Part of a small language model's weights.
Training: 542M tokens, 4137 steps.
Each number is 128 + 32 x the weight over the matrix's rms, rounded and kept within 0 to 255. Layers, rows and columns count from 0.

# layer 2 MLP up, 896x256, rms 0.146, rows 708-895, columns 128-159
[[129  73 144  97 179 142 124 115 148  99 133  56 147  96 143 188 173 131 179 212 129 212 186 148 101 113 219  78  63 120  85 164]
 [164 156 162 161 123 122 170 137 113 100 127 140 179  80  77  97 132  71 162 106  95 149  95  85 148  99  94 160 126  91 134 143]
 [ 92  96 126 133 183 178 173 122 137  86 148 114 134 163 160 145 157 174 139 132 105 100  95 131  91 165  94 146 118  89 174 170]
 [ 88 130 133  79 152 151 170 114 156 138  84  93 119 140  99 132 174 158 137 146 138 108 167 127 120 135 163 123 145 125 165 116]
 [129  81 159 111 105 105  80 125  85 105 129  67 180 119  42 105 139  70 146 142 153 139 134 159 195 109 190 109 172 146 104 170]
 [ 79 205 111 140 154  87 149 128 118  70  99 195 123 122  52  87 143 126 134  79 177 168 133 155 109 113  99 128 155 200 172 153]
 [108 104 116 109 116  97 164 134 160  88 143  93  89 109 158 132 126 129 126 131  87 128 170 108 138 125 129 132  79 130 113 156]
 [103 153 144 105 111 140 106 114  90 137 162 132 125 124 126 115 109 155 117 157 161 145 114 109 127 138 102 122 156 159 117 147]
 [111 177  62 200 192 126 150 155  77 169 127 110  91 121 118 121 109 105 142 117  68 157 132 156 147 125 153  77 174  95 129  96]
 [ 92 161 135 126 110  55 155 121 137 154 207 157 106 192 140 145 179 112 127  79  83 105 119 188 127 120 148 149  93 117 128 129]
 [160  80 108 119 167 129 144 141  97 121  81  81 151 101 110 129 159 168 181 135 151 206  98 130 117 135 102 130 102 149  95  72]
 [119 147 156  80 127  87 116 117 216 123 118 159 111 127 189 106  95 168 217 141 157 119 103  83  86  84 145 146 118 128  98 161]
 [110 105 139 159 205 133 100 160 160 107 119 138 149 160  99 165 136 151  66  77 120 187 111 130  78 129 134 131 157  67 125  94]
 [120 123 113 140 138 114 125 142 142 164 132 180  84 127 133  78 136 167 100 128 101  96 134 145 171 172  92 144  96 131 124  63]
 [151 124 118  84 106 179 113  57  67 155 172  93 178 170 157 175 115 136 120 144 167 170 122 169 122  37 134 143 144 151 129 101]
 [ 34 152 118 151 109 180 113  93 127 100 106 138  88 125 183 152 110 132 167 109 100 119 137 102 207 105 105  90  82 147 112 142]
 [118 142 149 134 136 130 131 117 156 144 151 120 119 165 145 109 100 138 148 103 126  98 118 157 135 116 135 119 131 138 148 143]
 [153  96 136 135 118 110 125 160 121 134 115 153 144  86 148 178  92 117  98 165 117 144 186 149 119  44 134 121 130 152 104  93]
 [162 165 211 154 100 153 106  74 107  72  89 105 111 153 100 145 156 119 173 176 109 165 152 176 143 146  65  38 110 103 101 125]
 [123 102 120 148 147 105 123 114 102 127 125 152 112 120  96 151 130 119 156 116 140 118 135 151 130 162 123 132 135 128 148 128]
 [173 125 113 177 184 120  74  79 175 155 110 104 143  86 115 118 154 161  96 132 118 101 105  97 135  91 150 138  96 162 107 167]
 [142 194 111 125  96 123 178 169 185 121 105  95  94 130 131 163 102 149 120 165 106 135 103 152 101  81 130 121 133 136 120 118]
 [ 85 167  78  85 114  91 127 177 115  48 127 142 131 128 100 119 150 132 116 129 100 163 119  41 128 123 113 126  66  96 119 137]
 [122 169 131 145 165 103 155 131 172 106 117 117 206 109 136 123  90 108 114 107 147 141  82 141 124 151 196 162 133 118 110 110]
 [ 98 121 162 135 101 102 110 119 126 131 114 101 107  95 167 152 161 119 172 142 149 138 180 169 151 116 104 134  95 115 133 124]
 [114 175  98 127 107 146 218 137  67 165 172  97 118  89 128 140  66 144  89 138 162  75 141 134 139 172  76 142 175 110 146  97]
 [137 162  89 150 131 128 136 119 134 135  62 109 128 136 100 139 102 144 138 106 169 189 142  71 110 138  81 147 146  81 161  66]
 [106 118 129 155 131 120 105 101 154 142  97 127 118  84 163 135 104  59 116 132 102 113 131 125 136 146  87 199 145 115 122 131]
 [139 121 190  76  92 105 151 217 115 165  86 126 175 176 152  90 149 181 102 139 113 137 158 149  94 174 123 178 113 166 131 162]
 [174  90 137 129 148 117  82 110 131  65  46 157 150 100 172 136  86 138 160 217 146 105  65 125 144 149 122  95 157 142 145 178]
 [138 146 153 187  75  86 128 129  99 160  69 221  96 115 177 148  81 141 141  93 125 107 102 152 170 106 125 149  77  85 102 135]
 [159 113  76 183 151 174 147 110 144 144 119 172 112 168 173 171 125 140 129 106  74  97 120 144 153 139 148 128 125  86  94 174]
 [122 102 145 193 137 158 178  62 101 123 157 140 116 130  89 150 157 164 107 145 142 150 198 140  71 111 127  90 160  74 160  80]
 [175 107 139 166 102 122 114 135  64 112 209 202 143 144 123 127 143 124 183 157 170 115 103 121 194 125  71 154 149 144 145 137]
 [161 128  97 196 121 150 198  67 141 167  80 126 142  73 118 153 143  74 131 149  97 106  98 103 142 116  80  98 165 106 120 104]
 [140 124 136  76 123 194 153 141 142 112 123 123  71 129 138 119 109 128 123  53 133 126  83 139 116 134 206 123 108 131  89 129]
 [128  84 126 149 105 131 166 127  79  38 129  86 106 117  98 100 142  82 162 139 151 154 132 171  78 150  85 147  92 156 165 124]
 [146 115 115 148  86 106 115 140 138 129 116 112 139 132 122 152 119 110 161 131 119 126 102 106 150 119 118 166 141 150 116 135]
 [ 99 155 190 125 169  92  84 118  96  76 117  60 121 142 151 121 142 193 127 131 101 226 142 141  98 115  67 109 118  65  98 145]
 [160 178 108  88 151 114 163 123 169 125 173 105 157  76 169  40 144 134 158 101 115 113  66 141  70 145 182 196 122  84 173 158]
 [ 73 161 126 134 182  58  97 119  97 128  70 128 104 168  81 160 157 153 188 110 121 113 177 178 108 157 105 180 109 167  97  92]
 [111  69 126 127  55 129 112 116 105 137 171  82 119 115 174 149 127 117 113  92  78 120 168 107 106 220 135 112 147  90 154 149]
 [ 80 152  81 121 116 137 150 110 167 128 111  87 103 139  95 141 158 121 120 100 168 160 137 128 112 174  57 138 165  47 166 134]
 [195 106 129 117  85 162 152 111 134 123 111 128 130 110 129 110 140 153 136 154 129 133 119 120 118 139 160 138 152 148 116  80]
 [121  94 148 168 123  97 164 127 143 157 135 117 154 151 118 132 158 138 136 170 146 120 124  83 148 108 146 138 127 132  70 132]
 [142  96 134 156 110 122 152 103  89  95 138 153 110 106 155 145  57 162 120 128 158 116 122 113  73 110 174 144 120 161 159 123]
 [156 120 113 183 116 124 131 120  93 117 102 122 120 106 119 137 103 166 131 189 169 111 130 129 127 114 157 147 139 140 155 123]
 [103 152 119  85 128  95 122 134 152 134 126 127 117 113 117  84 125 139 173 131  96 135  62 186 149 167 165  71 125 167 155 119]
 [142 178 138 133 173 143 123 150 102  83 136 195 152 152 106 110 116  24  81 150 157 127 106 183  94 108 135 180 131 156 129 116]
 [134 164 154 179 178 118  87 146 158 116  87 143 119  96 186 164 110 138 154  90 171 120 180 121 110  90 136  85 103 163 119  95]
 [112 123  67  77 122 145 102 118 122 146 183 123 142  69 163 103 175 160 123 129 145 150 133 120 146 172  88 113 134 160 136 132]
 [145 138 183  80  79 124  93 124 134 118 117 121 187 128  83 139  45 150 106  73 151 155 116 124 158 133  73 105 147  89 134 161]
 [117  96 123 152 162 104 134 255  54  96  90 125  88 160 126 171  86  66 130 122 101 119 119  82 103 169 114  97 152 157 175 186]
 [125 129 157 157 102 116 119  86 147  90 118  87 132  81 154  72 121 114 119 123 178 147 165 132 175 158 132 183 145  83 185 128]
 [120 169 109 183 121 100 148 150 104 134 102 167  67 160  87  66 106  85 103 216  90 153 151 186 145 148 126 101 173  89 114 152]
 [123 127 121 147 140  71  66  47 102 127 142 151  68 155 145 137 146 167 169  75 174 160 145 109 156 109 120  48 137 138 133 170]
 [105 134 144 141 128 176 191 137  88 135  44 112 156 146 142 184  75 162 121  93  93 181 139 105 120 109 128 152  82 122 158  52]
 [189 156  93  55 143  81  69 120 143  88 135 102  81 132 126 126 158 170 127 183 106 128 106  97 128 183 172 116  98 147 179 173]
 [ 96  88 130 142 144 142 148 132 137  74 166  90 152 124 129 137 113 106 156 128 121 128  83 100 187 157  95 128 131 108  77 152]
 [130 132  71  90 147 142 120 114 109 145 127 124 151  83 114 116 161 158 148 152 127  92 147 108 157 164  81 136 127 107  96  41]
 [139  89 183 127 113 126 197 122 101 152 122 121 142 144 146 111 153 196  73 133 120 104 172 116 130 108  57  94 124 117  70 102]
 [125 136 129 129 126 106 118 121 134 119 138 120 137 140 110 128 134 127 155 113 136 123 115 113 136 150 127 140 124 117 133 124]
 [156 166 107  52 113 118 174 123 137 104 181  98 117 139 193 102 129 155 171 118 113  93 145 127  84 115 132 143 140 165  86  97]
 [158  99  58 148 170 134 214 135 142 101 195 130 154 110 180 115 165 107 130 154 157 155 112  65  68 134 149  99 143 103 113 136]
 [138 155 140  91 125  96 125 139 217 140 134 153  81 192 118 144  80 146 106 114  63  92 117 151  98  98 148 104  76 164 155 117]
 [164  72  71 154 137  99  97  97 178 165 131 161 134 186 153  83 139 111 153 157 120 178 193 100  66 142 113 118 122 180  80 100]
 [111 133 172 168 131 138 129  90 112 128 139 165 137 128 150 109 140 156 119 143 132 156 121 151 122 146 158 105  73 136  30 145]
 [210 166  80  99 149 164 110 125 157 174  96 143 195 103 142 188 142 162 211 115 159  63 107 101 117 127 170 105  79 146 115  76]
 [138  96  49  86 120 126 125 145 205 169 158  92 148 172 143 135  96 120  62 181 214 139  75 189 100 126 177 164 116 142  84 132]
 [142 162 104 118 142 128 157 116 143 121 100 137 131  62 120 104 140  96 150  99 162 105 130 141  71 203 123 122 142  86 120 114]
 [143 140 112 121 138 132 118 113 122 104 134 158 190 106 121 128 142 152 120 137 157 126 119 103 152 137 160 160 140 102 120 135]
 [132 127 117 148 102 113 139 123 135 123 137 120 132 153 123 129 106  89 134 111 116 149 118 105 136 121 146 136 122 123 138 146]
 [132 106 169 116 104  75 118 126 223 138 176 109 131 121  61 178  90 189 120 173 161 158 163  82 129  86 113 186  79 105 149  82]
 [ 99 166 158 133 157 110 121 200 135 110 137 192  91 141 149 108 116 111 113 130 168 121  94  91 204 121 104  86 155 148 169 156]
 [122 136 141 128 149 115 118 128 137  92 126 123 111 151 117 179  82  98 114 125  90 126 132 122 119 124 108 110 121 114  97 198]
 [139 127 167 151 169 103  78 113 149 144 190 132 106 128 147 114 135 105 124 145 116 103 147 159 147 152 150 108 136 164 104 120]
 [174 117 107  45  88 226 128 113  59 193 178 167  68 144 136 117 184 165 144  81 133 148 168 127 140 144  81 152 180  73 174  90]
 [151 144 112 104 170 124 122 130  99  82  97 110  69  77 120 108 110 183 128 131 118 160 161 115 146 156 193 119 127 118  97  80]
 [138  74 124 158 147 145 125  98 175 135  73 126 141 129 108 122 153 102  67 165 130 125 159 109 177 160 115 157  90  78 229 159]
 [117 111  91 162 156 128 139 107 128 125 121 111  78 137 174 167 130 116 132 110 119 110 144 127 164 134  95 103 151 135 104  99]
 [125 104 112 155 166 135 127 128 144 141 164 143 161 180 121 113 123 117 141 148 148 100 122 156 138 105 106 103 137 169 111 140]
 [147 150 153 127 147  81 134  79  76 164 107 103 114 136 128 172 153  96 205 109 153 153 126 125 171  93 126 101 142 131  58 109]
 [143  93 107 192  68 148 158 123  90  96 157 124 123  84 196 128 122 134 122  96 124 151 100 148 128 127 106 158  69 207 101  54]
 [116 122 141 132 114 142 115 137 121 113 122 148 129 141 135 125 117 109 116 140 128 145 146 155 130 117 112 124 115 137 120 103]
 [216 100  86 106 160 169 102 134  64 100 109 151  70 175 128 173 133 214 163 171 129 159 163  73  72  91 131 109 139 153 179 130]
 [100 155 146 134 142  98 183 150 168 145 158  97 102  60  64 118 160  66 138 124 184 115 196 123  98 158 180 132 106 111 120 105]
 [150 135 146 135 123 121 120 128 119 111  88 141 107 178 144 119 119 109 136 130 129 145 163 105 141 138 112 114 143 128 123 144]
 [116 131 124 104 114 160  60 145 112 126 127 140 110 126  93 158 128 130 108 133 111 133 128 135 172 111 167 144  99 125 111  70]
 [126 162 164 184 140 174  74 122  79 121 118 176  44 150 204 120 115 145  99 100 112 149 116 108 185 101  89 144 204 150 175 103]
 [134 147 147 147 106  91 159 149 135 112 117  77 145 140 103 110 128  65 140 110 123 148 146 142 191 145 168  77 117 135 161 159]
 [152 100 117 143 148 166 185  99 136 179  97 155 130 138 138 184 138 156 141 120 125 156  92 132 162 114 116 124 163  97 104  83]
 [162  80  31 145 186 138 106  75 126 113 147 120 143 131 155 109 134 105 111 160 178  96 112 119 156 103 107 155 112 186 103 123]
 [128 162 128  81  33 106 123 129 141  75 123 169 147 151 139 110  91 167 157 141  97 127 132 173 104 101 113  77 162 154 121 178]
 [169  69 111 140 128 161 128  53 109 112 189 110 110 107 111 172  99 108  99 120 155  61 101 136 145 150 149 135 106 110  52  89]
 [128 100  83 127  80 115 109 125 167 166 119 106 171 105  90 139 176 163 102 144 156 175 129 142 205 154 123 132 145 145 141 194]
 [151 122 126  72 137 127 135 122  96 147 146 147 169 172 114  73 174 120 101  95  99 152 132 134 110 115 109 173 153 130 174 151]
 [131 141 116  89 146 120 158 126 127 106 145 130 117 119 148 133 137 139 125 110 120 147 123  87 123 125 102 122 117  95  91 113]
 [118  95 128 125 124 196 117 123  91 180 153 176 148 209 163 148 140 108  68 113 111 115 153 135 167 147 151  69 150 121 161 126]
 [129 109  97  92 191 182 133  96 165 117 114 194 133 154  96  79 125 101  72 148  78 150 119 166 125  93 145 174 179 152 152 100]
 [144 140 140 150  84 144 150 144 148  98 120 165 146 126 126 138 126 153 113 135 101 191 110 109 108 154  96 125 128 104 137 118]
 [147 133 139 122 129 131 132 102 132 128 141 135 133 144 128 144 122 130 127 139 109 141 116 123  89 124 115 127 129 124 151 107]
 [115 159 107 157 185 132 151  97 156  81 132 113  64 104 102 183 134  93 161 137 126 104 185 119  85 115 120  88 179 104 123 118]
 [120 161  62  74 142 150 137 113 152  78 146 168 132 139 132  76 138 133  90  93 176 141 153 166 158 142 106 173 152 214 127 112]
 [119 134 122 100 116 102 112 134 128 110 127 130 147 115 139 135 123  92 138 125 117 163 191 109 127  84 145 138 128 132  75 147]
 [100 131 101 127 145 100 135 122 104 104 142 139 167 148 104 125 113 127 162 124 107 136 118 132 151 141 104 143 122 131 135 136]
 [119 121 129 129 102 133  86 143 152 131 150 132 142 128 110 154 159 139 125 173 177 134 119 144 145  90 132 150 130  91 145 154]
 [156 156 122 124 154 130 137 126  95  98 145 134 130 121 117 119 128 125 127 116 137 147 121 119 145 137 148 113 104 148 157 126]
 [169 135 172 136  91 123  68 151  83 140 112  81 128 170 129 118 117  71 117 192  87 134 150 143 128 167  84 108 187 163 128 186]
 [127  91 153 182 178 101  97 127  80 148 107 103 150 217 120 117  69 126 140 116  93  89 126 135 149 103 137 226 173 142 183 124]
 [ 74 166 190 110 160  99  40  97 170 134 127 146 169 152 119 137 124 120 207 200  50 168 141 112 148 136  47 145 111 148 170 157]
 [138 140  99  62 115  97 129 131 131 138 153 106 186 102 119  70 112 173 118 131 117 115 140 160 117 153 165 117 137 116  88 111]
 [ 88 157  95 153  86 127 145 158  72 154  95 105 125 118 101 130 121 201 159 127 171 142 132 179 158 135  83 147 153 101 109 129]
 [ 63 124 157 106 155 106 109 109 175 142 170  75 184 114 113  99 132 101 144 136 140  87 165 147 135 103 138 105 156 183  94  92]
 [112 116 115 119 115 149 106 102 201 142  85 164 162 169 222  44  91 208 163 144 156 118  93 148 204 122 143  75 152 114 103 171]
 [ 91 108 160 138 154  77 132 140 111  14 158  65 120  98 157 150 148 161 208 100 145 113 166  61 188  97 147 107 161 199 120 119]
 [147  86 139 160 194 157 138  84 165 115  97  53 122 141 131 115  79 130 114 135  88 137 105 111 138 181 195 151 129 137 185 134]
 [ 85 130 114  83  75  95 176 128 129 113 106 106  87 109 157 122 129 119 121 158 111 124 145  88 121 151 114 142 121 162 127 156]
 [150 150 155 132 113 144 115 131  84 146 138  82 126 116 139 124 225 146 112 136  79 171 115 186 116 124 169 206  96 197 125 175]
 [178 178 141 115 106 138 176 132 115 117 132 147  71 184  88 103  68 110 151 194 112 122 122 100 141 133  67 142 183 131 117 128]
 [ 72 151 121 118 130 129  88 115 148 111 120 149 136 123 157  97 107 135  95 133 152  73 149  72 105 121  65 100 105 109 139 175]
 [128 111 153 115 103 156  92 100 112 161 113 136  97 125 150 111 172 105 117 123  99 103 134  66 119 123 131  73 111 148  85 152]
 [135 140 149 131 111 137 154 183 103 128 118 129 128 121  99 138 134  96 132 111 116 148 108  98 116 122 136 203 123 105 140 198]
 [ 79  95 164  80 135 151 142 149 125 118 154  91 187 132 111 141 126  94  93 111 124 169 146 144 164 148 132 149 163 168 140 156]
 [ 96  76 174 158 131  95  95 112  99 151  40 132 120 135 183  99 102 178 167 116 175 114 147 154 134 138 115 151 116 114 149 140]
 [103 155 100  99 159 137 132  96  62 120 140 110 101 129 118 214  87 110 104 173  94  66  81 122 114 115 150 120  83 117  94 129]
 [131 116 106 119 141 102 146 145 146  83 102  97 132 122 117 104 151 135 110 113 150 192 156 120 168 128 156 171 114 102 130 156]
 [153  96 170 133 117  61 173 171 139  98 111 101 187 127 125  93 146 139 150 137 159 140 171 143 140 113 156 150 142 143 155  86]
 [118 131 108 119 126 141  56 140 183 100 106 109 138  55  98 108 130 124 183 145 122 132 130  70 108 128 136 128 139  98 113 111]
 [101 107  89 178  78 175 118  71 120 132 107 126 176 103 164 153 175 103 101 144 131 155 105 146 127  73 143  99 116  95 122 138]
 [147 127 121 157  90 132 103  80  62 112 132 134 172  89 150 156  89  65  31 125  88 171 140 150 136  91 156 121 165 188 125 153]
 [184  73 107 208 107 130 141 111  68 184 152 102 116 129 115 108 156  89 119 134 143 140 211  53 135  67 128 186  92 184  98 126]
 [ 94 155 120 105 123 172 172 175 127 169 126  96  87 136 132  65  58 104 161 177 182  64 105 169 144 147 193 188  98 173 136 227]
 [109 117  72 133 126 137 123 151  87 127 169 118 168 181 131 122 130 126 118 150 102  67  96  58 103 156 124 102 178 162  62 151]
 [148 103  76 129 106 122 159 135 108 150 109 197 118 193 116 133 107 151 122 184 127 125 121 146 123 115 139 104 139 112  61 119]
 [112 125 157 129 126 131 127 111 111 118 147 139 142 166 173 127 133  88 129  95 131 128 138 114 116 129 116 142 148 117 144 153]
 [102  97 161 138 123 121 118 104 111 114 111 135 103 129 125 133 114 153 141 114 151  84 178 117 115 148 162 133 136 136 110 110]
 [124 149 122 125 159 142 130  80 119 115 130 126  34 104 130  75  89 108  92  65  91 106 198  70 125 117 153  97 152  86 118 112]
 [137 109 147 153 227  94 138 143 167  46 164 177 129 195 128  97 145 120 179 107 160 118 169 172 116  63  87 134 143 154  77 108]
 [110  94 123 137 139 154 107 109  51 114 159 144 139 101  35  89 152 176 155 129 103 111 185 166 124 157  46 100 123 100 113 114]
 [131 119 123 131 114 147 109 101 141 154 128 137 202 171 147  71  96 150 155 187 162 117  63 156 140 111 102 156 144 197 137 119]
 [124 135 126 127 166 115  96 161 102  75 147 110 132 115 171 129 141 125 122 129 129 142 111 122 155 126 145 105 146 110 133 126]
 [148 144 154 102  80 109 162 174 227 142 170 160 129  66 123  83  84 136 153 132  83 142 143  87  77  85 132 149 113 126  67 135]
 [150 102  95 109 136 119 135 122 111 101 107 121 103 140 153 169 157 147 141 108 104 176 129 188  90 143 147 127 142  92 188 127]
 [125 129  83 112 113  90  64 171  99 142 143 130 115 146 114 130 132  95 134 116 114 159 173 125 100 148 143 134 163 132 107 173]
 [152  93 164 144 109  99 160  95 121  64 113 135 138 172 144  78 122 146 120 161  92 136 159 130 155 111 124 182  88  92 134 140]
 [103 118 173 165 123 144  96 119 127 100 140 129 123 149 136 184 155 132 128 160 116  88  67 153 125 169 119 166 145 104 170 154]
 [125 119 130 144  99 104 126 143 121 170 123 158 179 111  96 119 129 106  78 114 109 120 165 170 114 141 131 116 117 144 120 155]
 [117 122 161 153 103 198 110 148  92 114 158 152 111 130 168 133  79 123  92  48 120 148 138 126 113 173 124 150 138 138 142 222]
 [137 168 105 110 103 145 149 147 116 126 124 138 117 118 109 100 117 113 129 142 122 118  93 162  98 140 138 203 162 135  55 116]
 [247 142 198 103 107 109 123 151 148 153  99 126 117 109  97 148 104 146 146 153 153 166 114 131  96 149 142 134 115 117 136 124]
 [140 107 172 152 143 140 122 110 141 118 166 142 155  90  98 150 161 137 174  60 169 134 130 168  98 186  81  89 102 147 132 164]
 [ 87  82  80 138  81  74 126 198  80 145 117 129 162  60  69 112  87 118 100 127  96 140  76 155 127  80 188  91 121 190 154 137]
 [139  91 112 140  86 136  92  95 120 131  64 117  80 112 108  42 133 205 198 164 113 191 180 140 135 138 160  98 141 130 134 103]
 [ 95 127 130 118 127 115 151 127 115 126  77  88 111 124 160 117 170 152 166 166 162 107 142 164 170  86 134 129 108 156 142 133]
 [185 146 141 145 120 153 128 175 107 121 111 130  91 146  74  34 185 110 151 130 138 151 205 110 162 157 148 118 102 122 166  67]
 [135 163 176 134 150 161 107 132  86 128 119 199 152 130 167 139 198 177 138 122 114 109 137 103 143 176 144 108 136 152 119  85]
 [103 119 122  97 152 137 106 117 127  83 130 114 128  99 138 156 146 133  76 140 102 134 105 164 142 101 119 138 136 140 112 118]
 [167 124 165 112 123 134 125 132 145 105 145 123 122 186  97 191 117 154 141  89  73 141 120 145 184  87 132 115 148 145 111 129]
 [105 102 127 122 119 122 117  83 146 108 143 104 119 143 123 130 127 147 151 148 120 116 132 108 130 121 118  90  99 131  96 132]
 [113 149 131  78 111 125 156 145 109 105 151 138 119 157 135 131 145 146 148 118 126 122  68 112 111 131 153 120 144 129 163 146]
 [ 90 153 176 124 124 137  98 138 158  97 166 131 168 134 136 163 161 200 125 140 177 154  94 112 100 145 155 154 131 190 139  63]
 [135 146  95 138  93 186  61 106 116  53 109 179  92 128 103 114 127 172 105 169 177 157  45  85 119 146 109 128 143 108 143 139]
 [137 118 120 132 130 118 121 106 145 109 141 142 136 137 120 124 134 119 130 156 124 122 126 141 138 125 125 114 137 115 100 130]
 [152 120 144 134 106 102 142 148 152 146 184  94 165 140 138 165 184 119 116  96 119 122 188 122  99 155 153 138 107 142  99 146]
 [104 138 163 182 138  79 103 139 175 194 109 195 122 139 144 140 130 129 171 119 148 117 104  95 104 132 167 116 115 143 132 116]
 [ 98 153 107  53 124 170  48  95 140 125 111 109 124 127 148  94  98 186 207 143  71 148 114 116 157  58 108 126 128 177 148  19]
 [116 147 109 136 130 114 137 152 137  85 126 138 127  90 104 117 117 119 139 136 116 124 164 146 125 149 129 148 160 133 130 120]
 [127 137 117 114 117 112 150 124 131 143 143 121 150 131 110 136 135 129 146 123 155 134 148 120 124 123 150 140 126 104 140 137]
 [141  95  81  53 109  82 193 147 204 144 110 101 120 161  86 185 127 155 127 137 124 118 185 148 105 133 127 120 133 142 103 154]
 [142 104 164 149 201 122  86 162 161 124 172  89 162 103 119 113 112 158 116 125 158 135 135 118 110 172 134 175 144 165 134 123]
 [160 140 101 117 132 109 139 117 155 169 129 155 191 108 146 105 139 133 145 127 131 146 117 140 120 117 138  81  81 145 130 123]
 [115 130  70 192 161 127 138 142 198 127 137 106 149 149 204 109 148  75  60  70 101 168 145 142 150 129 182 122 141  74 172  91]
 [117  57 157 110 133  95  84 102  96 131 118 255  94 126  86 141 150 103 177 151  71 104 190  73 172  85 119 141  28 134 120 172]
 [255 118 151 155 223 126 118 153 145 165 130 117 151 132 148 136 191  92  87 126 179 114 143 121  71 113 120 105 186  53  82 136]
 [ 34 200 132 117 183 132  89 115  95 120  29 178 121 108  98 160 178 185  89 169 155 148 134  68 135 184 139  72 155 175 195 118]
 [103 110 152 107  89  88 176 155 176 128 122 153  91  91 153 195 109  71  73  34 120 176 103 146 112 187 143 113 102 172 103 110]
 [103 130  84 141  97 159  93 110 142 113 145 122 121  82 100 138 172 156 113 124  92 126  95 171 137 129 113 135 102 144 168 131]
 [104 110  90 126 153 108  78 155 171 126 117  84  98 154 132  91 186 151 100 174  70 135 103 136 182 122 109 142 114 142 118 105]
 [107 120 114 135 126 109 140 130 147 156 133 145 168 120 132 127 167 160 141 138 130  99 122 148 136 132 166 121 102 135 153 167]
 [124  78 151 149 136 188 132 126 123 172 120 110 140 157 144 148 152  59 173 138 118 138 159 117 148 140 121  83 103  98 111 108]
 [193 176 148 142 140 146 131 170  84 178 100 184 159  71 155 169 154 103 119 134 157 145 182 123 127 181 187 163 146  94  55 127]
 [132 115 117 105 151 153 121 160 108 147 133 142 218  95 149 178 136 118 117  68 124 133 157 139 168  90  79 110 148 113 120 100]
 [130 114 137 102 111 140 152 124 141 128 103 122 142  96 106 121  80 109  85 158 145 132  98 100  90 145 141 120 166 127  95 109]
 [ 98 124  96 154 175 197  58 129 186 223 135 102 151 153 138 146 206 104 139 108  85 124  70  90  85  98 144 131 172  99 115  70]
 [147 170 108 133 121 121 133 131 133 145 172 125 122 130 115 149 119 148 103 116 161 119 183 168  80 151 137 170 137 170 141 121]
 [ 99 175  92  94 138  98 124 155 109 110 127 129  97 225 145 108 179 109  65 112 151 104 104 168 100  77 130 130 121 164  93 139]
 [173 138  83 126 188  96 116 153 134  84  91 111 151 135 152 159 154  75 173 116 144 139 111 196 124 108 152  99 198 127  56 147]
 [137 139 171  96 109 127 105  91 145 111 156 132 129 132 133 165  95  89 159 115 178 139 164 214 130 138 148  59  85 105 194  98]]